Weights of a small GPT-style language model, trained from scratch on English Wikipedia.
Size: 6 heads of 64, vocabulary 8192, 38.7M parameters.
Architecture: RMSNorm before each block, rotary positions.
Each number is 128 + 32 x the weight over its row's rms, rounded and kept within 0 to 255. Layers, rows and columns count from 0. Numbers have three digits each. The size before them is the row's rms in percent of the matrix's.

# layer 8 MLP gate, 2048x384, rms 0.0973, rows 129-222, columns 0-47
103:062107061130078138076133138074105125090153100131114131112106155115137133147138153073153124130127158110079215119168070108160141100160093182149056
100:126138127098160113164111174112078092151195126065099069107168131113175084124140101128091182105103128154076149130100149185121184143166132135127147
106:149156189145152135089079072122137089165110126151125150193123105087157154158131222140081126128148049096178088153108156105122113130094128129157077
091:138131118156184164132141097160100086143114155200099108100151125105122131105101162140129140092141185156098096112093118168143164133205126123136123
100:161172068156078099142072108108110064112096135106145158158115147149169100096103097103135104068149132129105126134086087177107076157173087145115111
093:166222163130121115141068118095165107109116121132104136155126123105160090156139169136161129184107111078068170024124138150137099110140126133121106
102:102139124160160129052247177097128118144160111174119172123120115156124206114153177179145110105118083158140108102085123119129098141136125125168139
096:085124152134088095101148150136199141125082135155127152149154082140110171140026140155147106159117133147126132116143115132092082153113189166108161
106:177093107101132105160098103161107095176150168188097156084146171165058144151150109177110126109114122165203186155138107093099109138182127101144185
098:094063081112131119135166147119122070119116146165155117107097108122133148088174126124129113167147136126090074091160146110143187131116139129116143
100:138176130126179134140128140130125141148174167168114137174122157115141121158160126107157120099110169110166171136118117032078126132122145094140165
097:086118082132108141134147131155118098139135067083110116098131067142113116129075079152137103149127121096104125109156152099161153164112079114188151
100:141132093142155168123117146099071127107164092134166181060158102129121138180134096113184109143130121129153086145070102124101131173175108213108132
100:138168143152128169130125154152255193135102088120114156052111126097126139107153100112187168162108126083121174182128180151078166118181108155129103
110:133107125148166098144098145153151146146088196104126114172161090168112081153143161117144118150134137127143072134102138167091126140057150090088133
099:109157123112170095115148121159153105113100147134211158140106123136180140138146126106117088160180122115153166195110134087127139136099164122151127
097:100125116146153141144095112112120059134129107116149133144140070144090125048080197085159091137118125138146117102155162159119123128124124210138150
093:149145112109181052111114113140141122119112130172174127070114137093126169147132084167100132141093086159135148128087209124095104131092095124142219
104:161119105152133069147129070169087135083137122151132175164137196107135110091074175127128174105094140096189110122129097133102105094189102137078087
106:091128184130084141115134182145102134107172130160121156101129146097114133139057139107168089132133072060107107164101120157095143186122072125146134
102:079129049147112138137166130135158120097096164097141159100142173114098176119141143159145144124126148132106155110120154168132145143126167083117073
097:123120140135082125102084102105176110170111151117135177092181095135091214121102028075162110082156128169117084122131131113192137131111132183174117
097:130093110148123175156135124141152099175119142138119126174133123107173116175099050153088091118127157168181084114140191142177164145132143091087190
105:100164147071144091176114159136192103130184155145171088115088116093125079180112099102146131088074109117100116140101132135118141109153136119158085
099:199091125131144128123122147102141165130069143100117136126153058082085115179160208114165106101186129106155108127131101191155169139158103116160089
098:100054117108141130139130053093095088153125113127111125133087146086105189097115095092118197072126145145161159139145181126132103116128113085179150
096:147180107166175178142091175123166102103104103136149148126116167126120091122146133078127118109106124069131104132086135177135103125065102130064168
097:116091111167093045130095153079130103164101068173101150110126090094099134077176188085134141114177158142079119109103161169125133130139142126141179
094:106166172056087079152190155125110142151114110139133092088094150194146113142156150114125130115101134169137179120091153089111190159188086169163137
089:147118146161108179133121168158107111072103144151153113136091134167158209101131124129077147136184137101154086155120148147096152203168102103129067
099:109065122097096160158160153058173085133082108141139158127162118154118149125134118092133116091116136043122158198107166178138158110116148126104168
093:202106094188098068111158072082076138114143102154146125062146142110112119123118139139136081112131170162122142158143071069108082099086127140132096
104:119110082048179093111126127138082130165159069117122163121085192134091128173113185136119130102127166114100136115154118126106095165191135163095111
110:110154117169163117159193153078123078145131135104093119094094203085129143158164133176108097085108085114124168192125159174147185130114155139158167
102:152194139147065122116064084138142177073080082141064119161149171137063153122105129139094092125111098088133142033176132117160101144042096174109141
105:132166127145164103120128135180175137151111152182108110105118115098072086087159133097126181129159138150112143090103119044165158152086105124073131
098:134153159139107132142104127153139172148127131127076121151125135147102058223173095141130131103129092115080127085062067117153127120102087154076153
100:185113109098148150120111119136105130136172123125112103090160114153104047108080099110099080133122143136128097124131139127128097200153165176116196
094:147160150112110157149141134191126172152183157138126171129086095097136148107141166164129124098170115089147069134101177122104133128175111153048118
089:144168200149047074102122135140098121174113121124194131105119068145130055130142161121179158109138076145097116078126166144110132125203097076102172
097:124130155143209133130116118048101174126097175109141134151137133158126114149092107146126107164081113104113154152140175043148081159179141143107124
100:146164179108101146181132152168112164149075128119091109071119135146061173147156136146153133064114170098176184129156134155155144148154136105103122
114:091152151126103150105133143118152174137159157107141064149140117118116077101153103120193146143117124115132169124152145123162114115117214189135157
136:090078180166106140094196190088153102197120121113145033147101156187156117164127164079165140110131144134117182197124117161128126145110173157093133
104:133116100141124128149090147129084133132130170127135154096141145081174224121131177154122208169092076094089130171178173114157161095123096119078153
098:070112135116159130131127210124120133178083120162156149127101087114121095135109100101101117160110105081077122125153121118098105146145191154121148
102:099075148091140168158070126111120105202136159143148133162117119094138179123085117170094114115136114177112153100187198131119105153135159112143124
105:134172129096050136096111101146134109158160104107074136124118142176153157116182100118057142174094067163112136091174111102098148118076161124144114
095:143165115109093091141142169138138108097135115142123126147142139105125084133151115144104152134136067108098140102163167158101065164189114078130119
094:083110130193147152194124061095110169093153151136117142154119141139128108138075139130077231071139089100125112151078123107195158093139141124098101
100:166131119121087092127131142110128107134127149129134105113146141083210102135180146125096087120109086170136160161140116113189135130149128132164098
096:120132152100120115162088114120088110124130113131121128194126094074146126142151093169158147114171131181121144160112157172140182088132098144124132
099:150127132121116146076192166094175102154102114115162091079145118136094122131111147114131208146156120104150098122127158058127159135134132083152092
100:144081165104140125170082098130121137159162140106128137096167179113147132146082090141149179141155152094106098110159099142099149126118134116087147
101:120108109115091082211138108131085145122153109136140145155180083114075078123106132081097103081127161070080146131198111162121169175152084135077192
095:147051121139123148143106118174104104124137104139095112146095117170124107121135154052098134066144110120122138161104061100141168172100165119170132
102:141081109033144169094113112183133129085154098174157102106114105107138148155113140161101143137145123132181092177140158156057076159201129169151173
093:189156153145113081192113141150158126185104156090142108104137100111117140128127170137069110073028104180116123095114161153130135148076110148121111
105:100171153106128150122163175105113143145102133179122155093101134164166125121091147154038175168087180098139159157177145100091084166144150115099182
109:127165116108109146144116086096117144177147133166124117106170104095127083149070115136187144097090121132110133152116174106140144136076133081059141
100:150161103084118157104123135127154113166138131155152153163192155157079156049121136143189158107219104130111157126135161104124077164126088108100152
104:097120140104112132054147110106138153170130182083134136175084097069192166130169098106126110138110126151174108134091183132159168142152181137154126
114:101082135141081155108162132122109124141129080088116051097172106186175141076142078136195073119115072108139149114143154125090158162114173069146177
093:120065171146153150091092146107103099102159135121122130114100090144152128169110103146127110103096108136138121106097138059115107205182126138072146
100:109171155203089155074123155101147150157137192145132097119126101112166144133146132154121087139064138086157163129117095187102096164129094133125130
092:110165118102101099119118126068195154172162158148069184146157113137144162132122139104109086127112113112183123114196140144096123124157153191143186
100:090095084089097194135146120138053084150141112147099148153160139116143123147210153125183147146087125108173192170227131144063136201126083164119094
095:181131185155147198055153134095059140134112142113156166085073130159088095154089175081157163125059158170158189120124138165123140129141104127141126
095:120131125154092116134056122112154156149115146154124111111170112131096141155136121125119136082129114112097131125128156142110095182092128052120116
099:062109120145114176178061127176106147100178196110127161124180136165117132102117186135171119145185075122144093115143124110148147141125114149111150
097:128155159087118114091161082132117146205127126085103135112176135154157113154143148146173183140158122104158126111076169147120142113083132119126158
105:135168148123091101087134120164161105141201136067116150070124091124028134144169152118137126130127087141168133086156081113129120130120177062160090
104:092174101121138143131219082134132143098102103125150145035145128113174168163174138070126138154157115134089127148129077151142164116115104092120124
103:146166137095130137163148144078143129112122116123089083111084132159162108184135180113156141131079173089117104180087145107133138139189086132139102
100:134145149152099157152137098147093129166103159144125175118129128109079155049114168123090144115203070102122163125143084154153103132185109077084056
100:105097125124189139175105124131118126121121116125086078116121184111103149124122168144139070076109152109158073120155097155107130142204155169077086
105:146103161084136122176106125081086168117133095109152100136101095088147195153107116108110112101131129144106075168066107190152162194192159176124126
107:142155107129124086165164064122162150138057126143082127144042101178174123181121127104110146070152140132104165138139166146121122100111127185157085
102:115073093096108125122148089029093137118101106154168170125134121126144134130187091148188135126130100124135072137132141077128127110160112101145122
110:153113090104101163118120106068091137125101109186134169088118135114110135153168113055159151120092077094118148157078114126161134152088044193115189
106:165164126097141135117052103118109076167073048044113161151117104133093170132088096042159128142112177085072118166106115131130113142099093111106140
097:152174096065167168104192121130135119172113121065127142094166119133112146088184077094160063126089140093133075155155120155133168206251135109113136
098:185089102157087099112189178128177086085106151111126144122046158055131186185085132124119082137112123147092121162210128188026097107079115162111135
098:094102118145146079122078100148148080184116145076057168187152080121100116140147150087121068145089139149111128139171120099152130140157088142193101
104:140154142126141105140080122116134099175120089117098126162121147185073176147130168113118111149120116131169081146147103127103138139142149096096067
108:190117193150105151170145127106157161101120145059151123123137111090150134124149139120173127146114114112194073157118074151078159134130125140176161
099:073138120120143100116091089116081119133106139099116204147140131102108123161125094126157135131197091171053165144135136119094112135148130154102082
096:177122096136110133142071111113072128137109182078164092062176127125113102178117150142153098087137073122136120124179112161082147136173158062048135
100:150065172107120156149091147100163120098106205157088180097168141171175147169111161154120147145098119092154142159153106119142122105088089122102121
098:125119154107108108122085141123127075112118142138148101110108133161122112122053079143053126093141100122117108181125112101170155139150149130164138
104:112155133162133169169160093096158160092136111151100132140114132121121114096184182155197119155182167124158179158102097155127121151159069112166150
093:130096136119148088055154146144106154119150152144095197128108142156091125088112149086171197162113128158146087139136133085108147150154100170177131
107:127072139172106156182111136117096122154110179139174123144110136159151121131106150131112106138165122086155154173067146140161146166137147119153151
094:120148098146136119091114129121142106071148147102122131168154139119104140184105098127130118175077118099125159083122135116101125202143134087074157
# layer 8 MLP up, 2048x384, rms 0.0983, rows 129-222, columns 0-47
101:111105166138106124164166144116117129156135089130159093121128144111094096083090108196139127124070164144100111146123127152156169157134138162142133
095:147069081177124119144120064187087182154122167158182158132087140108109106127114205067133100082088088093146081121107065093131024075138069106151163
110:130112168100120153076064091116136120071086155140092118195075135049109193124096168137119152079064107087128117180145134113083128121151118170132085
096:144154151114111149178136118053133131114101132156094093122085170124155101139119157155120085145110090144110050106189142101106084139184173115095133
106:123074161161160134128147159154115162144165113142103159103143122109106158173147211150164205151111116105156131072139093125120138146071132133147118
091:132150090162137109179114130199164133070156078172142159117084103192167144133151133114096142159163159096131132089158113133092136079077135102090116
106:109149099160080083090129087160128152095148124094143126116137147116101184086072167119113127193161143137127084061113116107137155155083199157130086
103:122133053184118140125125079141139145148086152133030099121130125130155142154163158083116097190124080067134121111185106123151140138085074128097135
101:110095153159205180138149082116124121104196152144158100140132140086145105168124103137126164185168167134179116117192114192132122160182133123140100
096:083167141119147098147125079157133103107095127137099079111162118125101123089103139096123162072124151152186101177087135103121101161102145122118087
092:120148102072138141099164118077084086166125167097115121142068185085084108145176120117184093146152141235168186085113084118100148160132173116131106
099:117167161082160136137166112146135126113156087132119124110108181073079120081146124168114188086087110113110137129149121087055137113122134091119137
102:110092059135098097116122170136158086132095111126052172143169135152147150164108110141113150158147131136064079127147118083116142129107157148115099
102:121156096099060125111130127121115070098192133124117098095102131094145128110054091175116110110078130109130175140149146172161153093101070087099140
109:109174083122152148124156139117135094141143077105105181119154162138091128105090114132048197147144130113081148121186074121122086104135166139066154
102:157145112097155107082133184103168118102202137134163093125105137129185136115107111137151106156180128082136157184108099116135140136128120130178128
099:064133069070112120151091118161120143140129108105129158153168083144137090102096165119112110056165083100183173157112157155145097146171132185119127
094:161087156142075158174151188116129145164104097101106152129127079134160129106098132121103132137164158139114118112200112128141136145175071159095160
102:161141178148143122163145131154179092130165163071144107116180109145173128159165157137092144125168088096102174164157157112166150146036113069154137
105:113089133113150126147136116124077118161111111102143088150195160137181133141167098133114111115151144166200101111126136144068147141202089103104125
107:065136112132135101137163147131104115122125168161135112152147087175148129114119191126129119154132144141132080081182081188083141107121147118117097
104:069104137124074190163063053130125118122141134114121105142162117138089214096168097082140160102144063129107101099148078103151210094158106103111143
103:097153125099159155148117127103125178106096073173147107105132101105139071113130140179173162125146124141088150163173128122097089118118143130145114
098:108128112170157061156110023127085179163128094146069178128132143196142104149154146106123132100145177150131161152124159128075133113136157145131085
099:118104134141143157119137113116116083157173074091189138165141121151123118119122054118096119131112170135140128150044131129127172144105121118075118
099:140141101135154136112106152115119081129148097101147155137222157114048126152103210191166169112141127117067131122117128135111108090165108101074066
097:114170177119063197116141109107147156181130082168128128170161165095085097122107093101133075176115119100161090109137111167139102088120129086091136
092:050136162093141056139148102125143195120163148061098125129194143141134096126138179147160116161078098134079101124102126133129126128157107114127184
097:146091151097205159094135102094094082085168144114146141145120157092124175154103119127078101170062111088109051141142106130124057111114145086087126
096:170097134194119070155142188157115112114150209155160158092095154108135082145144176161101148104128115178175145085137106100112146142121094149087143
106:106100112105113134097108167121124023160069129114124123131113086107163145143170117090128128093085163132141108156064105178113151123102116177116160
099:082123098123089182154148200168107142131116091118074131150120140137139162107184074142138194107123155103091165087119155115134088098110130102125118
099:136163151156099150199083110112109095054077160146106164104141089120159147078126118145168102084114143108098132140124155096073109098084134079191174
115:109102072135116148123124122128079143145150180103183084089107118162146204204154185182142138127057091133124108168139122105164168116160145162155141
100:121139089115136148134107141103131099084106150143146124129131111137154143105121185144145174091127115126115120194085137083134133118122140078166123
103:156091135101086093087117180125119152136132054116157073150101156136090124114129141116179174139110113123093149163134164106123127110088164110089105
098:156096054166167134105134170117104110094103147150138142112104197133190128112088137080195050105122116116153120142154182102132103164149148134088134
105:095161077113108159153135118148134223103158158090165152175108130141100167060143170114115138136091056169082103098173106074109160114118104147157166
099:138094087128084081137116153088191102049137132080109175118143107092157111118179121172152067137084099119097096088105079117109159162140086103133132
093:163132118176152148081156120174104091085123066153138100114141139142086098101108110159138165182142094084178120153110176121129170150131144097125140
099:093124145111163162065094094108106123166153142103105131190148146132152203180102144177133134146159152076090108219122123181185080142137164134127180
108:056142107099167121093124091144142121151130083105072144090092149122160154092167158106160120153114115176065117118109122115135133163081115089142133
108:126166120131109160130091143071117140148113099164068123150122115198117075144192116091076152133048176124082126124097114147135135142089089077194132
125:166133078096113165144083067142181145107130124153164175103127123150090130094121125118097120182107111131142106052149137129110159138136117121117123
096:103132208118153091118052130083123073097143142177151153135099161083040126138070098136079166143100144138163193165158118125129121141157081131132117
094:163089146133107174096162167136134123102175145124121102183144127152160172132103156012134104134147196173143110162122161076103105163111132123134063
099:176121120090106171141165137149159105118103109111132161141087126130119075088137121179119124160149155075065116066095134088144078095172120139144139
102:119132104174129152099126184143115106110106199188115120152187105113171120140108144167149121110140129129099123140093175170101140097174076138077129
092:073066132144168157138103144132093177144101117129129139155123127126117105165108133086185145165100144118105123157141101120138152210156166133134143
101:092157139136119162133107094149134109149079179110143116148177150112152126119113112147072086140058102053104098072155098083156066112093106098106078
106:152155161117144112123101094083121120102150058194090056160096090169123146079102153154109146102115105161110115121168124182143149120171168133162150
095:057128154107151139120116172101173108107069128157092124079112076124111145138166141164164056177110114135132168167198167075118137119136141097108127
103:086080142136111111156124093139106099110140151174093160103110055179165171110121076107160091138137186139103111184098147098120044118120109135100177
100:129125142099136115096162123115194111160165094146144133136161114126112135206124114123178112169071192163122184103089147178133141114129111129115103
103:152142161078099097158087160181146104102084168090181084145089147091102100118159139206146212142040142106127134094145146104127094132125196127151106
091:164103163111165151136106121148123136175130052133092089112077185195135098101167161116122117122146123127147143121129128105128127124143141115157175
103:101100133118102182165141205163191096144188151139158100079103117122156121160159109122145162112166114149112127119077097128084059100140202111188142
095:152140048045163102093123146104115108159123160103112180087086098184177116146172133126149114155168133172159142107167127171131202098148096095133203
097:105135109203119115102174109140129078178174161096067097135145147162135119053155151131100111101128101111100090178154152142146191106116051135132126
104:146157105139135160154127122107207080161105118116140130143159126149111122139144137149185098080086137174122133158138133149145116127088127075111184
101:089163100095145134124082154135126092145153146187145114118204109135080186107114121082140155150218132135128138131184088125096085148126055129125126
109:101155152122079081103114056075133129074145078111128133172154110119142141158071172164080110163121086152148104076142117133112132126121139125115104
108:124120083135130145132155125186138109150115057116126074106142131135144103082100126141146120111175153170092115145100180130122162078072178114091151
091:110087138066137127113113133085140027177146172134116188107145068090126151137122135117164117081155109158106083131147087128131113160154136123164208
096:105083064074158084111171067138092120118133109145150190137164134132070124106049103135120121129113125154098192150111156129064108092150135132087154
097:185102148117115099207188116125116102136117157124134140080163138090121086113033113188140115134101074105105102166101142127091092117080134123150126
098:131151122146114140191093102125118177146138117122130173124150179119117169161095140129134099126145113197138166119117135098172148106153136131172140
099:147103147177132135103196167075115145165074122122168111155110029159086135104114112085053086153171154105109052097096131081105138134158100149113112
096:145108121123103161144156132169096080095118084148164201112129150121140140111138136110143110132140137146117140132131078146198073092111129116104127
103:118058093096144122122113118159122126149171068119112160121107099195152072130142156173119147162104139150159116158184098070182155105178094153106132
098:120084138122144168163126167123077135082115165182188196122169127152111150185120130124130147147122153152112108075133091097146140159118143107132161
103:115185147132081139139132183112149125158136112113148113106115123149199168163112058142113121172110154156083150092086155058063147099080172119128122
099:115153108169144128159136048113157148086109148146212125108102099122090149087159119097062097185149123162128165128130055161114170142103095119099174
105:108114151115141157150133152148167170142157152112083151130107104107071169118149116088143127145154118120147141140164132120159167141095172110122077
103:111112087176112126123116155157093145142108151103101109048116033075104140093129097136162146158145090109092079136079171116151098140090125090125172
102:099097098158194095138107155074150153138114123158137126117133095131147132123148142139145096126171129103137097124185134164147085099127117143105061
103:106138127133142131109165162094112172114110134125096132111102063057133065183125176147170161142131184163108153143087134159103157126174150166127111
108:094159164114111111158133107166151077170062103119083123106114138051137155130117158114102154139088117159097142170117112139136096121142112181157074
099:110108113143130134077047130078058114069083153116143167098163114170131169097126148185130106050083102106146070127142124047153164097144123155160126
112:117111189090141159140081128164155116122111157126165158129149123132187070157179155150146110108112176154197084185162141128111131148149169144094067
107:131112156149181132107101116081094107156088116117110109163132144105124112093093090099099076104175172150113121154198169162185136160083096088117133
098:141181150124072162107124089100135146218121109113082133110154119129168055137120131120063143133120147144133142112092065109106130187164127062077156
102:162164153103125180149127096174064096141133134109053118123177109136148083101142161177094241131159120110173130127155080121177160130123146108155081
104:055103123130126090091127065139169128167128140071056107126101121097117137128095075161166114111155159146094195070147135107200159079081128113156106
106:100123090119179117113171108188151081103187133125149101173144170161146103131100171103074201165142110147096192133176125111195155190094127131129113
100:186202067174122152188147136177127123104149106152104077171085137111125075194138148136191130160143149080116129171101144121164113139155154137156149
099:163107157108141105095114150106132110164144203164042218122096116101131134118121140123133166156087153141099143143133087139181132138138141131131135
099:076195109105121117142129110181085088173116137078110094136117100133112108062073125123128116109120106154137135080162113090099148058147114225121068
107:102134104148155154126135190141096148135119092160150097113025116141177126165117118088173130175101107128119137146137132041103115178198151118116120
095:147116114143094065119115073125145123108130107132184158094059074136116097086182100110147112093097185185094127130152133137141149101132123142070115
102:112153193093155133115106185124103084149176140139091141089090115109177139119137151142146123187149178169138175137130093139088124150133140071130078
094:064057085060169074062102112178139143136101139136118103101155122156158146117108103114131152169087121156163140168130164080132169166153133127174075
103:097221104104123070114142105156112121158171131161130127110130156187101102113130144089109134059095113181158129150149115082182100100094145143151175
093:122116177102162140146104141155184148161121123165185137112156102150099165187164176146114128116096126138156147093116161108079130146117072068086149
# layer 8 MLP down (transposed), 2048x384, rms 0.0942, rows 129-222, columns 0-47
101:127127155133115163110116129155109128116152176146103127159201198200038158113101117101124085165136094138133148102127162158170135169175116076154128
100:159149072082126141128099102174158115153101034107108158098128168165147120101109109180136075153129091085168107136107086084153113098087143155111089
105:125173174126130090139134103078120191087124163132112114121119117098183168092131153149135104131112091087157137103169129079101089132088123178138122
098:197149137051148139114126190164084131157023115092104122103112107085153118127138137171112129129173139147174144123145136133167142153133121172126175
103:143091164144127106112100138169087176164125076138123122121065129072090102146129142155104153134140153130115130150081148081094133101094105108212082
092:107166166149113110085144089126156149106129079113176160077124156089158119131146122101112095086081075092167098118138181149103111081105152099116113
099:140158113161131176111088143089105191142112112152090179169112184133098084187143136171145069105099088143179147102123104125125171161094108096169161
101:151114110107156112169085162148087082098154061136146116121141110116210081174082153109106114182123099124179098088092121167135069143075178116114139
101:089125046122198147187112153141144158151099123166107111114151113114153106120095080152193127142145135175082095202167138072180096132144165091113143
096:105168133101175135111105067102192191126149154125125122121072114116132099089166131088142145145131114198115106173158116147133147089102134096138119
098:073127143158182134132125121108149095148115132147133104115142107185100086191123213126151108131095117146137122161124091202159117124145162165118075
097:104121066113134134147082115120131102132154117136186161130126141152180074125116109117159106140132108166104150056145095130155143135178133127170092
097:113170067125127116164089192145155091159060151105105175110090100120143142143077135115169099150141114069100115145025112156146078109178144129083188
103:136149081130102158133132125125153123130199152045138129157158161132124092095128178097146218132077114159119121077119075143110149138081098153097121
105:092138030158115116120110131162123162137159166160097189103192150056160111132143189130107168173147107182141213140125198116109100145186100192134114
106:123115131119093132145087127142093119176055188141130114104135161099123208097140168097077169101167164131082126130130155146160149144116084168200186
100:136135154087108110124135168167115083179105135156103109069171144102092133156134194095100120130100093165139153122090164111158200131127065130138115
099:067106073180155144093139125138156136099172058163149128130075102122139100132094112111127166104075122127187118089140116131112140106145181109096101
102:097193107174186142143123091121125142082198136129054108121115120137107132086215140124089105121162073116137148142185128127089159121128119113197160
102:158096162163174121112135126178129063077118145137086093091194185111117145129135114146077133162090138124170143107097156171076184060160178077147159
101:126125104131117155132131098165111093155088104099131156097118058094152101154037120104183100112138124180169097154104125135090188115115133085085077
106:066159151166143119104146111048161158180141116133153157122154169168100105133111138100112107135175088125139143109121151124138093114156172117100117
098:148172200114157163155129132078106152115145100144101096153122056178127100088142114131163129153085087109166143111098084175141158151130174137145127
098:128113167165121081115091127069147128099138188102098163119140117129083062178118160107155106125150105140139101114089128160171122108151100101145169
097:062103181095203093138136148098083160115160086141166142137136096125163144095089098154128148176144060119057127097093103129141129127101110082172089
097:143171114120124145113111102106157162115120161093147140148084075098167106132097172125121133142134123208166102102149123100103114122137105137120192
099:074146139087157056112100112097114097154166120098142170105149165074147103124150186097130153178144154080096083106180127137132185183177175169148153
098:139144123137126142178201119162066122097129116145139157190105149120155118154170100164177056141055105144110046134177124217151128114127143142082141
099:122081050178097145153131138124106125125135155080115085083127139189130181158107116118094156148156103072144106163096124145137095189164131101149077
094:177112179190082129116179096118167078146126065114136105144134199156110129105079137144172076089122127131126118148092098107172119116124122142155118
104:196166178153116106128147145135100122126122128153158117123134111171180146098093164147091156131096146086149156116143077112129143133168168172149169
099:201211116193107159119090101150127128091129147113082135156121079135122133151207125123135148098093133164106118115106146066126121131210145172179092
104:136094182137056111163062154140165153109134126152092124104087134150140164124139090119130142160154103093145132130097119104139160129124135183201233
110:158197079202169140068151145116144144082123142118147126129104168157174121154111139116181175145106133127150088198114099159177131161174153161115100
100:107105111131107170159171076095078117129129097086120156186109201174163100098107138133090182084125124134098096138128079076121167123122163108127063
103:131064099110117087133116141126182157123178099117105059143175174086126114096140132120173142098148145130080085132098159076069062111077163115074061
097:153120138178150166127107119121097147114102095123119143132152130173127126054134091093068180157120081184187116101141136192134111095067157113139173
107:068176173125152125109151142120124111124109089102145144094119127128090158113155144124154113179084111107169098136160157227182144097093114084120164
098:134133151082144092088118109106074171081097092109147119102060076169083103155098133114125087123157069151112107121134133093085082095138190085107095
093:106122096158142108078107145140173103109128125153105104175202107171191117204094133146099093131079119088092078146169154064085142078163118060072136
101:099129116129115159152136148158101190143160054097094135106172133129170178095146174198152205149113159135147160109150123091134149079125128152133152
107:087057142071123138118093150085119159112142158152075134135170146084085143133071138132122135121133137093159161092105090155078153126074152135110090
096:127137188123117133089113170187089088107129064070134111194144150116146160136130141151097141141155168119129095157122159119093129089111059070096146
099:137137131140123112123181083102168131150097176185144124097170156133141082134142118125164120177107124165136140149156153110068142138120101147164107
103:143178082092140115157159176123176168081173177118086114087087149109102152094139156087149116094211132127125119158158130130145094080123159096188104
102:175117189138149085084125168087174154127138082086119139128185149122157144120108109136080093150104123141159144141106142091103151084091165153191120
103:162100152139105076122110152160139156168073131108106151138113072136123147160085146138114142146112147085175118112125094100140131053102134200137111
104:101122139191148135118146130078090095154132143125165162169087062100105125107151114123049162108116104149177157176173107093110126106133110101184080
103:142139129138126094143076120145118133106106136115055178130153102121109107163077139127115113078183106049152116121102127150134127146146123146110146
094:141207138112064116128095097128181156106080102070134137171085135175111120160187124127142093113090183127100148136145159166176111094141122085095083
099:063134083172115150130135161136191155116148126180113117079152185078137051155107111152200105138117119123163125128109123154040132219108121127137123
100:151099145063101148119134097143157108112164141079138145057080135092086125129120141120067155153191120151126157076104165143090091116132082175105123
097:194115184123171138135098144105089158118131079121134109094102101123106095158164088094156177084108064149166134096109171126130106106104115107117161
100:146171156123150117130106164143130103097110093080088172111083138104134156090110166059174163109162114141144078128177087080109141105149212133122151
103:123082089109128157129096139084172095111137116164143127125117066182162143113151150152102089116155115140139140113155107082133074120093132125080143
095:162107071193183115127106138118118119154114072097091124112139112115138116109091055132104124196145147136137148090081091124180049089149145135114143
102:071117087096123145118163153099159140084101091129199091164140095113155138093103089132061104163134094150133144197080167133165065170130136215157165
093:161130047130125213125105177113073165119109129138125065140170087175134155096134122209131095121169167132118109154140112162084157151134116156106127
097:134133183122100080121152113095095151123050109078165190146094161101148194098150104093123117154090148099125112131126122156140114155133073159177140
108:126126091130130189147091151132111144186196117122162123125147063104172114117115132139137127130140105147118168108158103129121131153101119143173149
102:119132144091154097158126101171094132132117127179178117102152064101111118114149158153125129064165127160116117142169116100134080153110108098089126
107:137164133176070149153140108118083175153154097098171138121165159112132107145106124189098144070121066103174119121153153176111161131138152134098128
103:089063101159111178108144137134207148063114126180111151106149118170144176091118118129116133138143115136133081097120107156110146124103081173085130
095:070088141132068094148118162085137120161131120144116099125143150108119119130153197087147155104077137186106120120165151136164149118106093164176112
099:131152161103157131126164063140139146056133147137146086121115132141121181148158090059141124071173185136094104152155079135142130135090131164114201
098:092070102117184155173141130110099130162115125120172150126143137081072101143123095135165114066122083109112122115112097114148154140114092135097182
097:154150103156116154186070137104121180104117134145185141112117098141105087119115121110128154127131090157131125085146118099117137125079143074099146
097:093079164118053148171109123109122108168162080110134137139133148067139172105144106163155096149099138128077101185151117110129111168095147121127106
096:128132170163098069135153059106099086160180117155164095117104178169125107090171094126154111122157143079108133156137160093176146143102090156043138
099:121137081119144131120073121147121047176146109129123136178116133161096091070155127128133206121139146166067093200112161096199114195162099141070092
097:201077134069150135120098102118129075148171089143146145122190089095127144146117138168096150134174120064102164091139134174152079152102115123117101
106:083132133119095120118126145192115121121140136146130116108106152152168128049122080129109111148160144130090085115134188100124162113109165130111135
102:129195128122171149110177078120133165094119099080103105117116141112143108174093116137131140060147148165193094255170113076150147148146058179078169
105:164134174111147129089099107150151165160136157095159128103131138167051194151141192194114129123102190125168156184057127056172136164115174119130123
102:090093111167116117125149092146152129139056136103148125107140165132164088069156133086100168104152139142134087137140119054182163140093130112119167
102:083132170108121144073204138135149099138085112128173099104160080117132140150126118059153090177117063109076122076066088153142054164122147141136151
101:109166183157153109142125177185123122180146133127125107147110111103122147139113166099097115118095169151128154106145153088138076140154126111125103
102:083151119092119150104103090156086139163131150146102165161119114076147176092050096128172080125162125126183123113177149118053130112184112149159081
102:081123183158126186151095100126137136118066115135157137165169141151093131145155143117173137132106123119163079123110113106155160109076080154188034
109:143186145112172167157147163149124159123140140143053144114096082141207121217125152101103068074176135109109095096150152103146018085155200086104104
101:122174126137152106150109172111109102131104097103087188121135093193099161214117072184188127123095096078105150124126136157154061088058126096159155
097:156112135083071141095107142147160126128119113059043150143149145116156142127122171104066118109137129111138151143056140141116122129142114155146089
105:094130143142100103115127143117155142116135160085125103108106122119071146136134081163108081138077116101105145155188115066140066136176209110071093
101:157123143129099128056168087176124059140143126057143105116150155162085107105141165133117158091133121098178151137122114099155140155160100143124138
102:074047100100095120147134126115102186169102168107177126104174086099120172123097137071097082152103124121131058189144119168155174084134108149064150
101:139148081122157136115139119092089056178164166139099115081145139159127144141138161173147146137119111070121127191139106126180136067133149102137095
093:090162171164127081149076187090130125163107150092094134125117138142110189143095149089141138160086133154197112090110161206184112178164120113117154
099:105138159131130156136184156103144119175123113070158096112176124165153132072111117098128069158064088138144045077161108101188096096132134129182135
106:093166149103118120123120153130149140081061121167121195139102136153192086154083109143109129102123084083184124139152136110154093094060130185123136
094:154095166116117137113088135094117151111120126147035129174117112130117055128154120129151155110119079114132124149116150137118084106106121154115118
102:133129087112082156128192119132086125153117116176079130119140135107102151149152136097133152147190064094135149044095086165089167122147122109193160
096:091065114098171135107133132164161125138094059164123131068146124091154147066178203144161127139124149149117170152184153152162179106132122119085096
101:078155134148133138091130154105115135123149132132142103096119099129149049142136094140092162057122126139164032128157182090075134136131152063114170
090:123148115122137124172089137122103098175109088089135124100081123187118106163121126071151115146127194113132111120169138150140137165116158096102161